{"num_hidden_layers": 15, "hidden_size": 192, "num_attention_heads": 3, "num_key_value_heads": 3, "head_dim": 64, "intermediate_size": 512, "vocab_size": 900, "hidden_act": "swiglu", "norm": "rmsnorm", "norm_place": "pre", "norm_eps": 1e-05, "positions": "rope", "rope_theta": 10000.0, "rope_fraction": 1.0, "qk_norm": false, "attn_scale": 0.125, "bias": "none", "tie_word_embeddings": true, "parallel_block": false, "init": "uniform", "init_std_qkv": 0.0338, "init_std_o": 0.0338, "init_std_up": 0.0338, "init_std_down": 0.0, "optimizer": "soap_variant", "learning_rate": 0.00504, "lr_mult_o": 0.745, "beta1": 0.95, "beta2": 0.99, "lr_head": 0.00984, "max_grad_norm": 1.0, "warmup_steps": 200, "schedule": "cos", "final_lr_fraction": 0.0, "batch_tokens": 65536, "max_seq_len": 768, "doc_mask": true, "train_tokens": 338300000, "max_steps": 5163, "dataset": "wikipedia_en"}
Each number is 128 + 32 x the weight over its row's rms, rounded and kept within 0 to 255. Layers, rows and columns count from 0. Numbers have three digits each. The size before them is the row's rms in percent of the matrix's.

# down: layer 6 MLP down (transposed), 512x192, rms 0.173, rows 309-330, columns 0-95
# gate: layer 6 MLP gate, 512x192, rms 0.188, rows 310-330, columns 0-95
# up: layer 6 MLP up, 512x192, rms 0.189, rows 310-330, columns 0-95
down309 103:142111128146118145143120165193122142077091136083137113130146125122167155166152155090209106142135122117144173054154178144139177183061142105111103120150117108127179123140168128127152074125168121149139126143107077036111153134138166162152136097124146151096164088082086109104118146179181109095
gate310 108:117189140099102155079100141112184168121141155152157143143171108119194137145175114135142131111074124080125108110090058118122116083179112088144103184166088100150185117090099098159188071150119113117082117102136104125100081127138153159106086102123123157142136057058132152116106102143113102158
up310 109:115192117085102139109108173118171120121066153136200151159101088119111126138164135139141124106026107115130087164088158123111167115120095116171155164156080105123147152154206168134196146139101164167155148104143101149158074142069117177164131085142153150120114107057128183143148134104129081146
down310 103:118148055151114080099140104159166163164147158163121103050126185103142076226114167125117077091136054118137148138092087194131093101086074064149129186119127134137111119157094117172189171072135121130087081108118094103168101126118154164110122091114097061117104108160138167129080138161154149131
gate311 100:141126114135158157139134127083165125172167068127062188071111147126163117153154133115144083138165088105077124035146187147156114126132076094130167131075060158146130152188176124166140115106099114112167138114106175168157136182112147086073139139141063150165164072194169170169185209148090133086
up311 103:136136130109129138123229095104103108095128106181173124159117075125171188168116165173187186117080130108111178107084170150127097130129155144162129106139084175154129092123120108167084214105066158136161147070144166104121115121151125132112114107168154081163122164135145143141125150157138120179
down311 100:090105206150159122111071047207150132100185164137135186122124137101129139128141160142090115127167165074100107053147092139151056196142147135138115168119071133152136138141159141139158184088161096119126090111119148084165107129145183166088134153157116115102109124169139116155162156126161130124
gate312 093:142103111166135146142110091124141117113090085214117164096147147134076122125116164104155127113144108132129139103145163111138160103125189157084091098143132161104130107144168077112094117112134186125118112110153126133164099101092138113060126113087113144180131065154116217084136089154195203077
up312 096:065141167108123112134122107145191151143092081096180136166162144136132107128116108153095141167140151098129120098099091194096172139159139161152198136090112104162165199144134123121163138177086217118142167097136131095142108159123152139174109143106092130122114156185152102165057131108118185131
down312 098:152138064112128105109101129106124069102087143126146137117111119061206125088103171178102096102159185099215114139109089168100146161161182143117130187161106139158146082148113087118114066089074139065136149106151098084100089148164132108164161121108141068068106090112149152146102184142105107118
gate313 106:143151136104114124123137084122071117116177132100147094180147165164145194088155104194173148115174101116153116111124061157110111147128105160138154162125120105163141101133105154173174160123143084135164148100116130117158062093092133126077121041081125137186104154149174135156115115159121148163
up313 107:144092107150135101122189109126156102119072158123186129120117148128117127088189072128159138096146119159141142140132098153116133165196136066159135111151116073101151128119087102135186165150140105196114125121126088174161001174134106152084109098067111137154068132083145161139119100159177131085
down313 097:171126123163128132147127142161136198070121117076122084093160112132151145133027102129129146118152105084159162124144117172122149146168129165091156173144094083125149123133115085133145108110147065164109131179190113066123173153110183125118124078062145166122118094164153120148116173079112149119
gate314 105:142107118149141107078149126067139149113122077142106148127134111139123130118146091168161135089110131124129099098124079086147074162105161132129109167129155146106142120107137112125150107105149103103140143118119148193059028075124145096114110133178142080168112144139133144050106131157116057172
up314 101:093138083116119134085122182155097085106139112149137093112126140102148148118160140188165120166164186126140129148193123171172125188098177137130138113139167135176157122132122133152157116106139100081101163093097127054180150049097157131076140125147131093146182062132089157102109124135150191125
down314 099:094165175147113139184131139138100126166109126170144143151088147149092162083136081123090157132168076068125157105125145157120146112162147132133162093126177069128132063111131056117122071143157148130105152090009096132127083181133160116126112122091122107128080133098144109189166150117108080145
gate315 098:130159074103090177135163095106074109100095111138117204111161111053178138126104106148187125124091141091124126137164121070147074146110103100148140141094159126127145104174161118134083101112138141141067100118068181163130228144127144099157109138136147181094133141104142103163122079173138171090
up315 098:125155063160121103110158146108153171108104151149103153165095108128175137127102145129119141161111132124091138172145098150079179118083139153139151107155129061098137096159120160129128164124134145092125084146170150214102145091136111138154085119150118105193103173130072093128087147174153134104
down315 098:087085114119064136118171101129149128143191150137127135168145156179138131094116131084162137130119123147114165076139106111128175080156134140189195155131153082076151086125107126140123194166129128101116156132189103128188081094115100118158115137138145081149157152174215143147151120112112111197
gate316 099:114055123099146170133129172087148147096061167113157147083113082117133161163079111168159083080129158111124166110065134127129083067108168112108108090117123132139156101129086163152157141166090115133131130138124115106165055124126116113079103179124121160153137151122128134116114124131152157146
up316 102:097119112114167118121088140112154096107164172098154115086158166177145088132126066106160143118139136120109111139153126111138141158168179172144125146214150141112160150151117088129147106095122169156113129153193180146115171114125117154136110098140123097131089113107061099109199121060104119179
down316 099:167190167144092124172136130113142160111066136146143065135072164152077103129172128139126133144110096178174128144105102133146150159129097085108113160084112127184164134115094129072119123095132173186124101183120082051186141176111179153144138141084129202102151110140135168072085131142102148111
gate317 103:078101167162100106118169099148140111097115189148102121066130153140171066103168159167137134139135096160110071159134133106137196100172077101174105142140156157130077112100095138127141171137146094133122151137199068160110190128119070123112077135154161114169109160085108128121146214105176150125
up317 105:134147110133080143143102176111135152132137121159117176079152145100146109169155130145166069179088153126156105158122158130110138140124045127083081119140132175168085128137103096124075128092145126113142093140160177126120156164141215152142144083187164116139149121114178133146080165191151144186
down317 108:168160151148138206195098173105143144124170088141114127147127104094154134116089168218169103187107141192197119105153099100088148079136088144116094144105120143105137119133155119068127146107109131145095138144068108089108090143143127146115140136164104141133128189163189156133106150115123150127
gate318 098:141137107110132139165045071093180099152090153148134121153094158072152165112111111152130101109105093114116095093173151171137131150087146160133143086105104062118229121149057040148120141093145114090137093103092127103098178082136200171179115133102146079170126081109129138170125100148150127161
up318 098:207134105096158135135168081121121125126143113160117099150129152101108081142138103083132162130128115107097173147144117138165143059081073163156155117145163187079081107111140164168098155191186121187081133128076146163196167075162107108147088091146131109131098162092191179121129083163152103099
down318 099:101142083073129103095155092107094087078124153137194128063151133111129127149099138124099124105076172111201105140111137117096118144107126114121144160181171164146151084143123184187141163171109109160117174083137146153102140143184127115143049111175096154135097117133178139056120102139123137137
gate319 112:123085146154092173103184124127104180079141142189109089155151128065106114173166144111071136106129103191123110115150179140141142094132103079160107048128148075130107151142118120157080144096153131107153073130150139123093103110087136077158149112172150108134117200075110113178164136137116127139
up319 110:172137134164121173153115068126125063108133128150180144155130157118140118158054122110141108166115157084119076138112152154114106143104163104113155076092101170118093182094159151164168217088146116134089139143132133124153136118135132160155140092106098074189173178128142188088160152125104144086
down319 103:108147143109148090157134127140161109102130168134138193168119138162156165095065135127153096090144081190161168076106130079096148146178130054126115112121116119123062146176107125109090190059073150088094167167091122144176123099127153106204142108198119122141128133100124090084087170144142129105
gate320 094:141137141139171098141133125086096131119081134093131117140072097128159031155091140071092126144097117173169074135088078105097145140089145109105133188114148115084130130120175110146082099153143092087092064143107088162114124129111022126123128151156087148122134107148095131156121118149145107143
up320 095:119143161148182172203141080092118184149095181160083084129110107112134167132170145146157190127126092183055129108089147150059168127163155134174092124146140066169115189179118179137124098091140096162136129100110086132102123169155167145092143155083111126117106131127133118097100185164113178144
down320 090:136122090169102157168111113146138168137142130118126123134101162120040186164136191162145115109165107099172115137135176109134132135194048081074140141120138159060133105170113105173126082140139158088131150100110125143131043113085099110150110135139068068168129160148120144177067095129157120167
gate321 092:104072175141080142170092131134072125077137144105099087115110135169153134102121186085200198171154194120120079148090101126101113156156120122109137150116080124127141031119100082137156140131128097123120173081085152163129164138120090135134133179095167141089139098133105112133103139133139157145
up321 090:142097134127103142121127116189168106114065125081098159132153097209125127164055176071170163083104108128094121125103124127095083125138110150135094128132097159134071076096126155145066098203114080093103096120144167121151144127091152089175121097101129120133113156094094147175111135117109155172
down321 096:165116107158087105160126117119086145133134138118133174163137151051139128140148104081136129162088157130059146095136160075170173038111091064144101196094121128132118113123142084137138163146127179106162110085126203090121173135149107158136156174112069122084164109116107053152132153137169161121
gate322 096:085134168185081142119149132093150143109145150161094126136128161086082068108103127069155149155128153113148131093124120120146071127116128186102131125160119104146087072132161113097174138122112153097140175120080080148098120117101108102176156181073176157117146139126161199152140107089135127184
up322 090:177104157136127072104133118135069118157068169081136110152172087063100169162149133107110105113084117088134148156150135146190136070106152097115113136111155134045141120082093157121128131138135097131181138066153149102154101110150120121142165142185114152145164107125149144149090108176170157168
down322 099:109210159116189098135153152122050122140156104110103166106105128168190116184109112188126134107148143129092152119144164150161114153094165089157137137141132153171119118163150116103106076091126127208165110169109124158165175143143102114151101115163137036118084088112126111120157079155109158070
gate323 097:130145107118069161139150157083102114060129131064090113052151104171078111146088137136140176130101150124138152158131109124103117185133191097088090094136141159125123119118168168140091106133114142102129077187114105170098125144129129188192136100124126072141090103146144146060171125140135098144
up323 104:153136190087115128041052149111103146146163121142117152048123134152186113066165144091168129061130094125130186096136111121133122085104172121149138107165164083109097077059132166114146180169165131091070140121129142119140149177163131146144118116196062153163081129176076092083187135145091112114
down323 097:120151110159112089111129107108153115160124122151080105126243162172142122133151096064104128060098204177119168108133098076107165100105137131084079171093077123157103191134165156103128154129084121104094092141185115089128132130116206119111181105122112068124113098089116138131153147166083086173
gate324 102:149164156177127198101114151141124166124107114117104094151134107141200097136136133104135058161170125105132142124126146122128143168139114121088225159143040144128106148072142051158165107168171053112166115187143145137118099134142125103142055092093155168094122101117192132137097155086176121133
up324 102:128103141089089120141102123130119135097160101146152173118122073120126083145133123153146115124135133116179095080120103168144149177149141139059171150132108128079150156134122113125123064174184155116130161161137150095127146143103104140124047135119176108104155122088079112148139096122157193173
down324 099:104116129073118100167142199088173128143160161093076148117146143140167079121149128100101113175102156127147117118167139113126152186112139170136172134088094144093154156128151094120108145146124156122154066153173150125132123151116147127103135122074151095128090150140064160154144129110182080095
gate325 101:084138171102118145140126118148169111161158116113158151128110153163081077106085165173145088125132136112145075115109122077130120085171103126159134106159173127063194102143045113118131111098099124075178125124179151089095181133111108089118135167162152135122106080127081076134110109112161179196
up325 104:108166118095126125168103118106153138117090142126098172096132086116203134123120103095093104131119155155042099177110137184145105232085108108154166155090068202115097090142162183132135153118133149092168172127110061089099137142077135138099137085114120120201187173120112169097087129154092159157
down325 099:095103139151121137184121074146134169122095212160110147066126139167186150129117122158142108169095121177158161091142152130146093119050114114071101109151104139127136137165118091090150066153124130154090148093128131157179121181134154166146147208153116135142157176120116127156124138153168134101
gate326 093:082110080165208134109165114140141129088156135071107130140145106134111100111159057116152186145108161207126178111113177161156127114088124102121158157169136088121136194129210126119099133127135144091066131146094114139158150141120084142040111164107180171118116141119097151110098117164061075114
up326 093:162111093114175085173190138108123098078103131050146140173045130087160148144114125097112082129133081094138117118180136104142095137169114108180171127099123118117102130116135148171196163115114133132161144135137129061070099150155056142117123120097134099147099200099068134139147082090114083090
down326 098:135073099176215142139125154152146124143131122093125166153119134159105097166154172120127138114072125062138091175127202124178130116078087102142110149142156153105115045126137125084150146178153105195098138180071130146116122105140104147120168100176089111125151147064134083170078098157068096128
gate327 101:141191163189156131140141110093125160107103138213099081178083120112160146119179110167099153149087106166191152113113123137174112136157121185125099116123139110113137147145176189098120148159058191179136087123116143123098053111150106112129154086145140119188115132103117114201161124074096108068
up327 097:075155091153091093138130143130103162196097139118146173166084116122093143143121132067113115196111120137152079143145117076127139122096160082166130154134180168113113163208157113151148170151115120140140146114102089133136150139094137141155122139152145114195203085091110089086115097116166151166
down327 092:099106135102137117140138096175136148118185146148079084122104134107116100205155128222128102112109181132104102107136095124142151151115181176090156146184139148164108098122120137139142139066107141104154097055093161124154129103106125134186116123167135149147119074120151130186161112105148192145
gate328 100:140116178135129080142086091144193164170125097074087132096057118124118106160085174147132156148154182163072129106083181185170153132124114141103134147123161174114109156181161094187181160070158145129161123136159087127067182117087101124136155183134116069198105087185117086152154112110122130160
up328 101:098153170108078143149086133184118107097099201145103080079117047146128120114144129086110175137086104113066112148158118090105125172125174151118139134136131095148164067105127142123165110143111111074134129189195137055121119139158122082096110155082095115130138097093138154116153107192112076151
down328 101:064137161109131082113119121185093089163100109099106110126139143076148127135125130061110177120128101166144185180133176096111152129099081096179144167210151141178121144122145155083160127047150172148103122071107163140133101171142100135153078097128111131114156159116080218101098181141120165203
gate329 095:087060029115100124132111136152109140094169133126111139077100180113127112172083129150133122117127127150174140197145173158131129163134066144135117114099085163115143134087102154123188136115156126140119120128107129228109064094162158055108130144152122168148124203118092212166154109105157091141
up329 097:103132141165123107202129105138117156121189147157125115090130069133072131123166168086096177146133148092151102088106143107094093088161138175106108078099151153119151145144117137143110145086081116149130094117089133139121157100164125173130058062127124138128147135140163089124108111124125125157
down329 101:111187104163180084160104136123153080113169069092109153162191099106130047100105133163130145082113145162167133100127146162135125088131155108099137085162108204159118170184077124069121113158093137117107072146115127121077150147174115129130062127086097197111091142113108038139161120165116107112
gate330 105:103158113137129127164160111077071072114170100143080174145107146124099127073179121118124088116188133104109136083155079100116100123177168138175166113182143088157172112132106128133089104177102123105156118089168130188165106119097127162154120142099110140202129135082136221132124100108138145141
up330 104:076135110114171179062052130116134147131149035171126094119181128140119124131091119156132142061107128150162141095075193135118124155096108066084162126108104133059161182157111102165187126132140116145144104147176190114178110138142130134119144105063144077147149160131188087083115127132127092178
down330 095:107089093124090109163141140099094111100110204116155102123075168118088168141123113104173133095155113181168141156168123108107115146148081137129108147131118146064105125125081171154109108113184103116137195142141140108129105131168099106087144177150129084131151090107069184128089142130104077135